config = dict(
    hidden_size=96,
    intermediate_size=384,
    qk_norm=False,
    init_std_up=0.063,
    optimizer='adamw',
    final_lr_fraction=0.0,
    max_steps=6001,
)
Each number is 128 + 24 x the weight over its row's rms, rounded and kept within 0 to 255. Layers, rows and columns count from 0. Numbers have three digits each. The size before them is the row's rms in percent of the matrix's.

# up: layer 12 MLP up, 384x96, rms 0.105, rows 94-162, columns 0-95
# down: layer 12 MLP down (transposed), 384x96, rms 0.0934, rows 94-162, columns 0-95
up94 099:119110183158119108095108073105116096110116132163116109113126112151109115142169163138139072092184140119164112091138121107156105132106174124129126165165146173162089138133109126098137133135133133132154146094133139152096123127102146135129099142093133120143130102138103087126124123153112100127
down94 094:170116110091147112132119121168159140107181128127125173119098117110121124128114131149115122132152138146141115127154148108173157140118161098121111126164105129113130139114165138077091102129082085163098160158139111109123134097095087118154127167148128128157144097167179157134144123139097125124
up95 095:148118145133139140083097144098143134097111132078095118117123154122097112107117147131114179117151159110145160111168108129073140129107122078129150174135107126144117162159136100136157152106133122167165120088179127113149107175141109133095110120144148148126082106143160153110131135149123117144
down95 097:106177137163102130093163118109149132122152113135104139113134084137118130194128097123148099115116137143106116117119088171152130145143148205157153132149109136134159108123131131145134139136106172131140136125134111146130075152072122122184125154106152155110112125113171112115138143143144134113
up96 096:147135124115090146146118136099151133097144142185110107153159114147091118139138131175143124122108160072127123086148117140118136161132111106133066129136116146112131119177128113113074117129155140139159106112102147118161151178138125107102134147155157156126162136146134141110116183148084116140
down96 098:097131115119135129109121123144158117117136142120100188145105114128147138100141158161104129140184088147059154158132153112132144160129136121110106153163099136120170153104102076123129098135122148146117157123111179124147145122112136117119114137113091139155124115100154125133078151161174152107
up97 103:142132164152135150115108164119106157100099114172107105152154069161115111112127117129127109057160142117134089108175113131131119140130105172138093141123127115133104170120123127133138168073134153134170114133142143143105131122109159168136146124158149095102115094117097157099114133141110124113
down97 101:149103157114152074122086104112129110180136125084113151092132133133091145141122157127091091121107123123140123100144115145151163149147140098131119104137155143159072133161166107141151142125123112120171142124144106147134186120154144115111140139162091118102173163122092152104143127101117121119
up98 101:151126140107144136083144152120142157149124100161091123164142115119094058108147145110123132121157124121130162122135161152162114133129114119141152135115081094115138134160142132106118144107122095133158113100147109112124101100179125119053140142171095141082105134144130119136131161123123136178
down98 105:114153117135157111140136089135139158141102116118155134125136161113150146157132124154113155124122122065124177065123143104132118151112144164105146083104102143152122099164123113131135123111150110120156133090145116109084167126105122100158150116126145165132163142091133157160139096136190102128
up99 091:168111173150164119066147109108112114126122139118111132123103136144123110103183125168144127101131090133113126127098132139153133110122129107136112164144107150152132147086134160073139121148139095125166130184136106142162105100184150124095088118120119093134161121135145116106160110105106122113
down99 088:136102138120135134132124125081135144121140131125139134077081152165113103116157144077152149106122087128107126115131098136150120115164093119119138085126183111139117144173120172123124147110116105159098113076106126157093161127117072111110149156163146130155110160165087137108130131133129120127
up100 104:157124090141111150123087126083176144122126130108156153155123137144129097114137153164112135103130136089180119127126097117134112120112106122129092163175143123146171160132150095098173156096115142131115142110147139175111168121140152143127120151125132089121107167127114130153123140093103159184
down100 104:136100110100158150103108139193151125128137132143134119149125140139132143161124083115118161142132093131157089156102111150156152093122092169130168138147104154126108150071127099119146139086144100104146120128135135119143094162103130109117132151166128086123123152092194127139103113131125097130
up101 103:106105141159086129105110136094113112091114103137135129080107110130119124138165111098152112145109147140155156088156125127128107137119183113145115169145151101166137127098147159098182154141117097140148177105146158147096116124134124135072115122120118113139156079126118115134122175158138101133
down101 096:101139105123117123119102115119105142104138106113107140110114110130119132093140150112124116114146149158080115171118133081159125131061135117191110102156129146132069140129077170156114136126102121116161135157100129125107123131146113159110092165133130151159137105164100149117143114145095156088
up102 105:103083154137185120135123127092124127109125146137142097110118105151116139128109126093120137099152157078140146085136104133120125112119105122120091183154083096168154125131140107127119131076089124148159121092174168114118108092160129142127123158101147114131129141140185113116122117131137098099
down102 104:133109098103162108141173171127100102096144140156111120113068141149131129135107146145097164098154105156073119115144147134094117144153111147142082076143146141129111126101142143077131128114187149119104089129109154117093122169140118112113124121150115138124127121152120149106110131119172148118
up103 111:157116138102138156119100155084137112125109119100121112189145153124106119110112146124161115118138106113185164152110131155132174126175136180114135129184109104154118129110126154149121132158088124147157117104124114115096118144133136151111110152133140103117128132152162139100105140131094076181
down103 112:104141138128114072105147131115119118111099105101123115162118068081111135167133151065121186161138125119159153138092100127148159106136105134125125141102128114115131115138167125087114091164140089123115141126169091135105177151134126100111133130145119128113106139141117091110124123163137108104
up104 104:162097134134155103139145176126117101118127099117092117111121130133089139117167131136136135125152139137148185158121145121077145129177186125186127123133119084128115149099149155133136130092128117150183129147163150144101121158124113118086089108135123101127146105105114145109143100113086127148
down104 097:151139111154110114124108160178150093109165094093099148127087111124071105181121129112122157125103140138157064155109176125103146123147106108139138133120145135120150149114165145148101130128114110142112131153158157164107166123095163112123129137153122128171150127121150128139103127159096117103
up105 099:111108133169157134129108131100115125108138129136111138121111107186113054139096130106128128116103158112138122149163151148146162114096114192120116117149105133150132115147107107118095159091120129150131141129126107154142121171082146135141133128148171157093093116096143108082147183136112116144
down105 095:141122096133097108124082095131164156124133125087103156098153078081115156137150145135108161155127125152100128087090114101145129121141148160102141113100156101118118154146101069144092137120128131134144098119110141119165126164156134166156163151167115130121128127114143124135079158107118154147
up106 124:113137123091108107152123156120106117066132096158114156114099145146139073124145118137142129171122131127140123154136146132153115140130156168132082152122109132165145130132143100121123200095080101142162143098155115152114110155105105114103140126155140127094138122161153154142096143105127100175
down106 120:122143096129094085177151118119128142098109124130138117129189169143132077097136138146112108117151183148178122130112107127126127135114075136139141108145114093144116133097094135124156167156090160095157150102120100135107092125155161142119111086133120120121111147118115144110106159109146160132
up107 116:131145172138178113114174131124134132151132136160085122163134135152112116101129084175120147147144124106162122128169112106122124130150168170153112115135120113174116171116127122102117148118144144172179124149135099178106096104164136143127158164123165128121108143120129111117093167101132146118
down107 114:120126126120136158123140124094134148131138152141110132115093155139156108098144128182167167127143117148111133151108134154109119110125079137134078145176104123122111162106119106115103189106173161088096097122127124134096139121102156131144158130118095145130137097117116113129188109167134170103
up108 105:149124193144120104108143176124107110139141119119142106102111118118127148086142160157124150147156147111155128107130138155134129172164157111134126166104128113104129115188085093110111156059122119101122141117150149114092091143128111158139150147115140090112132115169118119105108129082125107124
down108 107:098134104144143110080144119157101158125185125137135163138125093131163123162104096123142139129112087076129162134081080138095106093129118116103140125160156158153132141127107134097130109132115163142086141116111151113141106157116140108133155129104093098088082142107134098159138124135115124096
up109 102:163147182154173106108098122117089134138115100132120141121109150116145100117106106159137136119152123071147119127128091108140145121111176130164091115114132130164144114098098152117119131140144122142151109145165132151104147118136171177126121147098132155155121137091149056114151141145103091142
down109 102:097108153133147110094104161100173099147103103150138099102140088134156141128133121120177095152139121100119124132130130095149134141137140120175101133067135174142098138114083081107108148147144140097124135140127165109127111104132105135112116137154106111146145137074119163140165150172141120110
up110 104:100112150126133130087146138117105119130168161129088071125119157148135126097133130114173148116134128125146174081113094124131186079165097144121137115137099081100103117114129146110116121102106177139155130137126142115118111144133123156096097139128114121125111105185159107157119108106169126139
down110 104:116160114162139160119134137088102120165137078136179125130110153150137120128138122151172121096113166139114144087120140160127156113118162112181122115179142159124121150159109110093110092139109135159116163137144111161159123128150163163137079115155152129141151139144186122119129149121142122125
up111 102:118137143131091131097135141149077113114137132119091112117107114156134103128185082125115089135137119096098153092087110160116128134111127153160124147148133087077124199137138115127121126158125136150115135131155159143131158171121095096111093145152154133117099110148150103151114100161121104106
down111 099:089143080112151141130118129196135104152137162108125139126114113160121094104153134128118149142148119142146135123109117128171086147117124135170182123115105170127129142111103158148101126136097129189168153165109139153119129107130148105073125138123124137179130126131118132111157081153097141120
up112 091:171154178122117121142111136062113156141147139119075118112143126151161130095111119105119130133154108054137117153124123138109119163119139114176143122093120140109138156140133116098163120117105110115116092164137124161124106121127133130127154132129110135085096092138139119122062155148153150095
down112 091:091109135090085143157124137137133122149105123099170111107124126086089125163108131148125168137082136195141106098126112141123128134153140097077117136146115098131133109127145108130094180136168120129113121102123112088166161155128137128173157123108138091079146120145149116134137131143099126151
up113 088:145083171104125106148153145115139136171132099093133126114093115131141161125113128122136133131126193121154145094137126145144134131139130115184095115152127097132126204095146136118114143134160163171147116107132083125110187166168137105124118118126118159119159108112104145163120135115110114124
down113 092:095119126166124156100195143122173139112120118149153142109120095160089100139123153118142130189150083143151101155093092146102128152161131115131133097115129131151119101115082168180135117117118130123107127120105104151179120152133133108171134132128118099172138096136125138129124125129109131160
up114 105:150093126112173118139141115140129087149114121120122097120145107147147110117135152128148090137134162138139178087114111121155138125167089122139123160150131070114117128117134117084111118126130095142177129111137147156108110105160138127100080136101185107093122141151092114153092157101131179131
down114 105:102144131132119095130137129094128079149102129153136118077177116115084121108138137082137158110150104158123117162174141101153123113160154129154170154164092151116081124123079129165128110132122121125094160127145106107129137124150112125127147141092157137080128147121147167118100136102106136097
up115 103:124124151130110138133142132111061102127140135121097099114100090117145101130161121144161082128130138126134104089126142123134107098164136143119118082125092125140163134098099171156112154142118130123134165090131119145129129105151123124134120169080153118083091118163153141180092132131104074142
down115 101:134088070119118102119125144162133126104091162128117129159152129117107163112146097096092139096091088119077153154143124167101148149138115104157129119151162142128088136140091115123132126116177114115121104124141118100086142132118136086079145148197135143111118117147121119137141110106116135133
up116 079:138127118130134096125127101109124155089128136123136153161091071193167160138136158122107122103142161121113088138184160134157132134106141137135079138160150099121174112123150112129089139099106125126161113129148131130139113141148144177132099130158096106100102154143084109128131095151125134119
down116 080:121094154146124083097132178124177096095122142125138105117118143124090146167151144175129140156121075156123136170120134144154129151116163113104133094150090143103126136126127092097101160123126129112163133147092137082147140131147126087116111156149140138137133146134153137142096181148104145096
up117 105:115175108108121098164131156117098119102146119144096122114097113149109133143102147165125112112131109162147117092117093158152135081115170156113091117141140138181109161145103138113139123108110109106170136129159154178131119120139106161115142139154115170122133106102064146146134103144096095116
down117 108:119118104176133121100169133111160162138137116119160126138084091107128176114096127132095118133120089119123142144131119105112132112120175092098126092121097173104127161115122164138142152085105137144151167123158127123168120128094139178114122144125125145102159145135130106165120091092099121090
up118 094:087144136138108108137126090127102070129121132149142164144124117140164143123144107131132124125188090113120137135115104121113106147130125074170148131142099128176131173181145122122098123132102132102124121112133157156129106169109079137115108158134111154106148143123103086150066124146140100118
down118 095:102112152137141135159122142131131147132148166101154102140071163116146146140125156146083118103128141125147102143153113125135100120098134107143190126147175138121114129110152150101098169121127124129120126110152124167090125173156081150141167144121137093183090143141143152114102100104109138157
up119 095:137138151125106113141121105116132079134162128143117097128141108124149129158183105118148151140147131127134165140141120168107118118084137097122143208094162138126163119140145155101074134114120139154126161100118137170128134127144104162146129126100147161117146065092095118149090126115130138109
down119 094:146137177092155180107123121134153132158148169146158130144166119130142153132133105092120135140126159147119148117111128132140106111155159079079157131117093149126118154112118147133150128119129110137196095114122123132142133088144155101185150142129139102123177140159131104141139115146109172092
up120 105:166120125124118086051132100118113129133132136159105156152126126147115094087140114109157115142124108149158122113126146156148095148154145163112127103163091095139118125170094126133117150108121101159123109156131185130121133143139106094140091162145172136106079089131126118144138167142136114151
down120 113:123148113103190116109099139114134109155151110108110146136121119102093128077127123122148144120103137133126074103137115152140095139164113149102117115145116117104121107093117161125160125152098161104159105117107154122131101110133136164098129143103153140061110125149167197133153120145165101144
up121 114:146125145108134113146156156088108099144123130105095111167137119110134079114122136136142121162137095073136138116166121135130137117177128118100122140131159064132113126146104145118117141140088089133132113119145093135110147114127104138127103148103130154103078083114106076157132179084132163124
down121 107:125124129143189107134127137141142120158064103127143092121074151111125117100091095138070097125127126119125102143139125105126137140119114151152145091118162145152147120119102120124170139168147129097108140157088112119143127088112174123149146104158177162114123102121105138091166137125110123134
up122 108:139095133192155109093177156103103120145126106135133105080163098126098114082158145125145106087120129094133129158138126119084148088117143154112090151137151125139129120142107147109152156118138164128144153150161121146132145116147158104128119132159129139087130097135098151111134127123145095189
down122 107:146155138101111147136098105137106122162141139148126115112138088100104145137147194108141176120139104168135157124098137101126161122146118126118117095125157172127145098131136160118099137141185113111093140133156123136133134128136128134167090073120150105097178172135109089120133124122165132096
up123 100:090140100183095137128186073106119132138161120111080146100126111156123135110111092115117105091106107134127140135096126126122099098157149123200145131108122083143123134141110122137138134122104120113128121123178152143124149113160145145109146160110168129092113136107126102127141157135124073141
down123 100:138142146106127109098124146158142151110135150161115136189147086122150102133106144121144134150102123106126123145123160122188150119102135136072169086123103123116116109090141136134115130156120157148142116140124093126144102137099124110148112185141118149122136140159139119147074143170130201137
up124 092:131109157151156082158153115121113135121130161103128131088118122145165118092127104150131103143145114107151092140079110170117142170139138137153109143173136110104124141142171111128094131129128170164128097092162119106141135152158116076089126101123147109125162075121095112136133144116090102135
down124 093:152142163166130164139126123149120137156133098162125128150113143133097160150153143096139135162172126118090136095130127138084114136168122169147114143131126137141145139151069127158096111130161157133091174141098126129171160133138092098120136142068083122142123149092105138116100110129141143104
up125 106:106144144148167166090144123114128099068149138085105149098166131103137117116145126154151145108143143125153167099096109154156133126130140141159142118140097135131121163154098125117118144136134163154141119082181158124137142109126141143094053165150160160130101105149118112107119128138128098135
down125 107:151168113096147130110151095125138117157114116121128163150115125072105146114169158134128109145101159139109095094091171104161141158092138147132154099157159100163169130116148168123139112133109158136136131132151105148143118179117153128097136102089118148119105158081110106138093159123128133117
up126 090:125081121156117156131143105126154113139151134112106089180146140140125071158123148129143098136113123116110136162143102116114104108134135116149066129120098127142126175183101090114122116120134145107126174149165100136119125131127123142109086096151189130111136145086143124133096159089104119125
down126 091:107129133119131127101173152099111110127135140090146153119088086128083144153121095106105152108103109142111134154166137141059131163146115121083175106142129154124088106074091120135117130142150145152130108101159123097097099145131130087138134108117111088120120146134150124109102169116149128137
up127 124:104157126123112125103127144132091135147133150146079087106097112151113117097146123153151127108147127105133143121118134157164124106159124138159131173125076146097108174140160164099111126125122108151149174094165166159127101158170109146095103117113127124115129113123089171110117109171113149157
down127 120:106145090149158141135103135177120147117096162092164161168085121126101121150144113097124163162153095098096113095109112112168118124128133144126133092110111095129110142158101090155125132141147141137150116151118157144154104110128118120104111145151092124074139109158133147148150120105092168162
up128 096:119183171117131113103139149110116137109109139155125074100148081149146147112137111081157167107182138114138128085129105112156141117162150170136148135102106125161161123105129093103099146110106154146144126125136127183101104107134104141142102145119109113131173095141133135125131117168149142156
down128 096:144132092094135099166165129102131159131112159151150121106159166085113075132178141123115134094114149124136132172152127120105135123123065107135149163117164113122138169134110152108088148105111157106121113139137115135109139157110127113128102139116157078115111181120139124136153152154087135112
up129 090:129099131110070139125128125102094080092135121107132114149119132142164131136149138150123082122182133102124199089144118127108136108157104116149127165139159147128099109126145140118111123123137090117140110153131111121164123130115079103100112143093112107108096084107113146150106156143133187119
down129 089:110121159141148164162117088115158130120125146148137151137141110115164141148145099145148169146126098112138141158139123170079199130120088163141137132094138120105100122142082111119099101142090143113123149126113090141118130114113123131126126172123102138137180142133096126118093170135068116126
up130 115:148133129123133077121140131124118079111136127133123120185088089152115110137178133189167133133169113122145144130112112120111114120125131122115141154126121078116104119167182083130114161119104147164153129135125181139103158141126138127113056122109169113115135132146126114115158139139135141132
down130 115:120120145157136113100138113099150138150094150120133112146113114104088137151125114190153161122096076138117135136124144088070083122116142132115125112132080109140126105116094112137143126170123140131128117098141138108123102178140128160056109141135098109095159117152150126107111100125123104085
up131 102:110050103129133120126152148136109087127107088121112122119094114110073082102122086108127114144127127149134176120132096153096129109131133107106123118166112092096087154186148148114125155132132135112148142139140118142091148167108108126121085123124147158102126140149114134144104095132102161132
down131 102:157129132172121171161123169104106119111139136117152108162128130134211169113116123129128136107159127143166145168121120114116119121136153159080139130106114101123174145138114138103115109103122128135112101160146152104158090103129120153152135127151120114110137106164110146101176126151151147071
up132 097:115161148136105115072141111099120118085136141132138099125137090141133120096134105146107147071125113146118123101094145119166131119156149092136164096183129126132118153113133083099137179119132129177163093132200138149126150122123093123118134124162110130096105128095126108132143132110156136128
down132 101:133124110128137134099136126130150099177149159124155119151129100134115083163147097093136122148147132170152154128133171116161117092139111121111111158131167174120126110099141089165130150105090154132124140144138102120149177082141112106142157103148151110095162140119126145138155139085081119095
up133 092:098167132162142118144155119099117093116133128188133133186140105143135144167108115112135143097131131116133131110147139123142130168131119142192131111141130104130157176137132133133093138104136151148116133090167117176080135120118104116125117131147139171130108140055125106137099129124135116075
down133 091:121073129146149116140070141108114131145140109114121115134126124163094176088147140159144122157159094121127119101116149106100153100131142115112124099144135129083133153121084126120104177093133110141122117131108161127132104126105118119147141161119157144122172102176131168089166104119117106181
up134 091:106119172153103128134153116128123121116169133154096089146139124170165151100116121100153116149121184111161117085141088128131132114125110132121129146133086118127184103102143147117132152123101137127170104107136107198103142091123084155142142096113140088132150120136136110146112164134137095118
down134 091:128112122120092161159106124104141120115122102141158138129110103118157111121127094118133139142100120134091141159112167145102116059130141087124134113135114138107127162142165127106157130142152194161149188133084122129153133143102126107166136118144102150176102150128145103118087121164138156100
up135 102:098159141142114100097158113123143088102176121157159122141118131161142087139108119138141134133149120105140114120145143193140123071110122161092125134115107120154145180111118127099118120112117149123131094167119124139148157163099080146146103129164152128105158123114151113143103120126097098188
down135 100:113134113183098168115115217103161152135133134170151134084116152124107136127111090132100134103118115103177139124173143115104117113139132113157148171133131124104145082137108114155162110144113150129113149129130148175088089137122113107135137139094109131134105123112122159134120146141136144157
up136 100:088109168160159110111134099105132130099139154135137117136124126167140089096148119149152133135168165135165118107114102143146106129109155123139132117123110144143119151163115131115081167161123128148123124141138119109121084129130046152132144132146115148126144123110151142191101114141123052138
down136 101:138115093104096141163137127125173145111130155116104121168159124172156121142090165152127146099120132099110148198146184121125167106157113154151104101161148127084124118118127176126125142171123108108127126091108122144119141145144152136130118107104179140135116158129154114143137130170112152127
up137 094:102127113178122135145124128130154109118174121139136153127123088112145136044135134160124154115124115093172120111124106102120124101155190139177122113122130131117117152117152121145124131118071107118152167088131129119137113129135136115112125198134150134097093116104132119141123135151175150152
down137 097:105126127153117160162139092106095107122079098127148088130182188116132128109137101081096096128133141124137140123127075122151126141126108105108095108180119114131106071170123144149103162118154145130167124117119141108142111122146144117085114130146163161116139120135121109156141139129150165143
up138 090:138112125122147142125142150113107182144105130093148160150118102120141159093103152187156110096136135153126148091134122138084115136164136129109122144170126106114102131103166135128108172118142148152157130115160170111090128133120164130095097147116129125128136154166089165119096102106078120097
down138 090:143137146157116068144068139146108144111134106130099141160154141145140107174145104095118135133144119133084151141152125103170121133124140108137124095159094155155155085148125130120117096123111090070111153106117149179144162125107104152147117123118147172151123128166126136107115149160135134161
up139 101:123143112126169123145134156075098096137116096114126132156119112105139115113193123115128081116156153128121134144138152168088125175136153112133091137150116117160113139161137128099131130117089110094144152108151124195121141125161096135118113088113165116085113134096100123116164129125167112128
down139 105:110112150118125150089107158130161111121131124109097144143134131102129153102074160099181169152106146135129112138114091130132170125086174122138129148148142097109129105137080122126097143086100161151116112105109146131123088148114124145111092140104188122133097104128140127099149096159103145109
up140 105:123102133145149141104177108088128117134142101154116106161133129119145118131122129169106078118166155085121165131112102118110128163156127148137145098139103150113148167157129118142154110138126103164165116068126120126105165152130124088085107136101165163091113133139160136153104124116140158170
down140 103:163176139120085137151110108152110143133151190120146104130147114119131124104119131127180117140112091114139173165129141112170089127083175124157104153137153139117111113118190163101148157127120124094122133121111165121118147162108119155121129136118122091135136124149104122122178138158152109149
up141 101:124118150125104095139140132100110148095135109143139139130145121113140120096145106164160160104193101115213082118109118135108102158126137127159082105118150095156141120122122140164084184083141114146126147145140133158111102132106157151115145175116111123101133139107119126116134136106132140145
down141 106:122102110175090123121163115118123118122162138095180138115141125129109127107082130135103142116117120159167107100107183141092113136122093143137105150108123084106119148145118100114144087110134119145085110111165120123157126166069138170121153107144147145117147114068131127084147116131127143133
up142 096:138098143102165131114162088126093134125110123127098120128137117163121146134147048126147144119134116123126137121135126119111113105159163127153101115164145095173160185134136117147124181132130147147117177158166158163124117139136160120129098153133105171142112103117148140145127106173108088122
down142 099:145139138102107146142146125120146133123104105147151134162154127108089120111162184186106105112114122107139183096168144138103157072154104134148137148150128153114150126129092098138124073122158171089113111138116120122121139108129104129160108075128163149137105128117086141125113128096130108125
up143 104:108118150136106085119138079079135130098124139137078109166126134126133132135119168156166084145122150103167131120130109130157108130121108141098094171186103128125115128176157143140133129110094151157114122178109111150119091133129123125127074140121133135084135166132137091140142150148119111152
down143 106:108098134139098139107131125139130151112107115111154106150116159113106100108155136125108136139089089114068131122145111113147074139167184129090112125093117136111099120122116128141117114093139156122131146098090108134134114144135173144161144117151096093131173142120128168168143100104175140083
up144 111:109108132107138094107149114118105120152165159153078153174100126131121126147121074118142086058139139141111182100135145140118144150152131114161133135156118145156157118171135142118128138108138141156135166098162157139132095098134134178124106158080141151119110119125124111125109120168109137144
down144 102:125115114172126152128170139134101133123153153133125132136089125103135155150119136160092097113138128142127118108154121090151138109128139160111188119111106110161123114141130125161115120122142162089112125139163158157121186146088178141166129108098113126207146126153114135142135120153174105143
up145 095:116089158106118144142151151111126121120130082134091125138106150150123098092107143112164107111133112090160155118168125170136180123132121143120115132118160081150117090142109138110133128134114147177124111165151104149111112102121100177136143162074126140146143112159107131116116165067137131107
down145 097:108152070116140172119192145113146091106098126144088143113115131117104143157150131130090124151123123180128133162078148102108133134111132152180150140145139141121117119133106115106127113151130157117119135102148108142115147093116134114157140085145160149160130097123163138106146114187115151161
up146 099:112142118105163117121112161108149137152131110111108125131111111139102110134145166133187139094166178125139131139104102154090126141166118181144115140113109135150132154096106150143110145124122113148159157127148097194102178125124144124137128119154166152096148144130087163115164102115091122152
down146 101:128153153147084147139142143129155127140153108131156106119096112152101138135138116105149132125131193082176074136089134093125162148128131121139138136148182129092131082146126139106148143152148109108118150141131139117134131147132132144162118121121133150119139140114074175139127196161168108121
up147 095:113152159147128130095117106075100139110136130140123118129142143111113126133111159158173087123149083100182141162149094104083145141151113118106146134136119093085140114112125135125123128113097186140094082118130103157137121096129107158101096146074117122113127145156110113148133103129119116173
down147 098:159144140110139139100069161114097136158118131114124109095158120178103133156121117124129186132095129107132121118131143142110099110193139132152122128121172088097060150136112123117092118109150131110156156131122116127121139140147129133126150166101087135133134086094126147163140158118107090136
up148 114:164097176114123110099136126135101141131173120119114136151047131137140088098142147147166074133151145078144120147179091171146127123137114140119124116150118103156132142162123114138141123077113140119144096159152147126143172098121120120117122169111133103106143140118152121095142120145144127114
down148 119:114132112131143138096145109098159135187115120104144075153076125130152138130118143130136114158084136157125114165165099098109126123113103116115120150136152113127145151147136150099165120131123121153132102152095100140164075132154116116092141194139149114109150105117141111129163082145080126115
up149 099:146144119118130121111175116112142105133164104124138088112139149141104156069160087139137120148122130108187186144122136134149196145132143125111093130124133116152137176140112122084137131146127152138149088162103108119138121097124107092131147147137167136086112129146115143108136171147153126097
down149 100:135069110120132140115129131139149132109092096161129159124087108121054139107109146111131116109128097156101112148130101108111148164052113176135112137121135117110123130151132150068137088109136152152089149144136171116138143154155146141095114148126127136104119114119129158140151138150138108158
up150 095:138128142161172157140138142109160178105147067137137123113158087166107123124110075122134050130124166114163125137120145105145112112158134126113152160153121111151151135122142135144120151114086131136135115139097126129098181119119125141142105139092162115123092109147086122139126172143114140134
down150 093:105126118136157146114123115084118115123137072123125166110104161095092147114172151121121120099096189143142106096112143177109127121100154165124125150112120104096133166160115155083132129100158129129122115141140145082072154133091118124133142137158165137132141153124132126150107094117096141145
up151 104:134140129144150109122132129112110128110147151136102164138147142165133126137139150110165165120185146122162150105135112114080140152139178154147059118118124123173117104168137156157090110108113140137104175105156182122108096133146126164125137148089122138111141120107094170111144134111111112126
down151 101:118134102097177127149118165093104122122169153164123159153098133130136083148185120143118146154087092106105163165162109159113159122123128167105132158100128126144142133113146108095164138173124139148170111160102125115156143118140163123118139155137132110080143103112104121116126115100134109135
up152 101:150084150105149113138103138114131096134130119139094125116093150106118124123153071091168119106116139103156121138138141157103160145127151125176108147138128150126076118118110088136158121149100121130149191083132092172137128124125094109076139129139147149088147120147128143100123139099114083142
down152 102:110182155137130097083111134125080148107114127118172114159153111141127122086123134091127142136139154120121136127106149103156102123130136141120116154143104127122129081150104171095102105173156134130085145123143120098129109151118104177133123111148102150129133143110081112130126191138157072148
up153 097:137166136099152126088126175148118093118138116102131100088100151137130102136144089149133138141114125129126128132113129140154130110150154141139101109140128106138150161123093103135117129081098180128225163137147107128146128125140084127118153160158158112094134146095120170103118147124104111140
down153 099:100089124141110100133138165159129139096128150162133105176095121098142107153122145120156118180102136141152096110139110119120096096144132094122128094128134114103166121145152128109090123138109141156118181090136118162126115111117118151106141140124105153090091149161096057155099128142148118113
up154 105:097101127128092119121110126108089080077108148119110128126114123147111109072176109127132097094180140118143118094107129113130110064130163094121125173147109132125183135159136143130099135149114133121150149134108162120100110146133139123125103118117150137123073115123107079147130124150124167121
down154 107:117149117146125095114100136117129136142121154153122158106122126130099129112132132106172205149167145147148143114134167134166190103094126124174101112164111113126102113121163115147091116127123117112110124111141100138136106090118152148129156145127079148162106172086142154147098115137123164139
up155 097:154110170110089118122112143140091113103111137129134141105110111132163114101151092170113154095172110126134126138128151140141156133142140148119143191112113111131122122128125124107157129143132129131176094144145149138108127099087128162122141159112114152121138153124115058174139087113066165153
down155 094:114086138103137110125115129157190114113197137143165097081115102145129117113124122089149110151139151105128142118115144152103125117107124140111150138144112155089110129145134131144157138139139146144141153110073148079147112160129047117110156134151125166120125120126107149145091141103133116103
up156 089:098116145118168069122118135123139138124203049121113153142132148133142098142148135118135074136147150116152124109105146144137142133108102147126129096095147118133130144126132142133149108119142159190190101120151141141100154142152124125100134153147145136115127115120151160143125095103143152166
down156 090:145145136116072140133141130121150109112152173123150099111149084107155149069132092117146133097099114162116147142122147136136155122139117087127071157111169152096175151107115130160097127122095116116106149103090081129142157112149145105134119114124120170111126144103138121159095157120141119105
up157 094:165137162060140096084139133115127127113133178144047088106125115116151114109109122135121142132112146127107170134118140144136116117111111126099121154131090108156134115149148139113100125081112186149176106129139144141101127125100118160142101114138117137121147123113136123151109095179119105105
down157 096:111104119164127112151134108101125153150106049084187152134130150143125139124102101168121121103112127104105109125143098132113173149120101131175145118139113091097127146127124133118107151122138126116108121140118108143123141161100108125208142124098138112123091123142126179142102136105139087121
up158 096:122128174141124129128160103112116099104145128141115164133098113132116135107139149156137137103120092145179126152111110112116198132131141155174121145093142077139139091126173168088097148133161128116152133120119104148128116117128149118110137129142183132100133134176112072130153138150084128136
down158 096:129101113065165105152124141127130134130096145101144156141118135125138115162095133145110155128138158143097164184143103099123105119105089130116141134136089147073081177097123118111131096120100106157151131151116137083128122136171137172145101169146135150132118133139142117145133121155090144152
up159 096:128120126131126146099126090086124138108113105111115112093142134167086136125120160139141114108137134128133128110104114113140135102151180129110086166136134129166100132136117116094079143120103120148093130113170117132125106153162092135138130152142117136121137123173183144147098163099155076200
down159 094:153134145152093132150151108130114108118157124149087126170137093148161107126117107153151182146121100166098135114114135113183123121122114103140118104144087146147104138133134140127142159136093146156158107138139136108194166079104160097139108120104159124174103117097137099153130144147144149106
up160 107:158128116107136116130128166123133135133143141124124115126134104133193122083174111151121121146123130127130148160115145106115141096170179128149112122156128143132120190166086097117148159105110109127116104110122100083137129109086122121116108175135174147095138142105145110147107158124080178122
down160 103:098110131173141108109097119143117132104146155169105146144106105110174115125154148119168066121169102117111115192140167116096111099106170154093144138161159124119127139115131160109122136126150147089132126099121117160172140120117155143143153149160121138107141108131118149108103093115101123098
up161 098:164112143153090127077116105102135158124187118115140156144123139153103100121140138145151082137147158081164101090137126139087105114142148137128090161148099162143092138128143137118108153146129155133117142133104123127100149187116086119143114123114122136124091113119117109109118104114097114190
down161 098:118074111128134118168116113118126144119098138098165112145144130123100142080104146190136146097132124153144115122161118120093110102144127102126153094161136087095108166134136136125136151077111118139153140163161153154127146174154156158127128148121120121140128106157095181103139114123183129123
up162 085:117096158113109125099145128133156097155141139134100118107143112108117119131128112137089117129124144111116156144126067156112093142157172090094133157148059115109092125127149114109131156105134125160156144102134129117144116142145108124079136165127177132105171144133109149204147134110121138133
down162 091:161169116148087130149114117114112115086163115093098159075116148132118122144137132144113098115094071132075126142131141124120110112104097151145138129106134147179139123130110121195132116111093134140116146150141110125109101123126106152159073079139076136138094140125119104128126114141149148141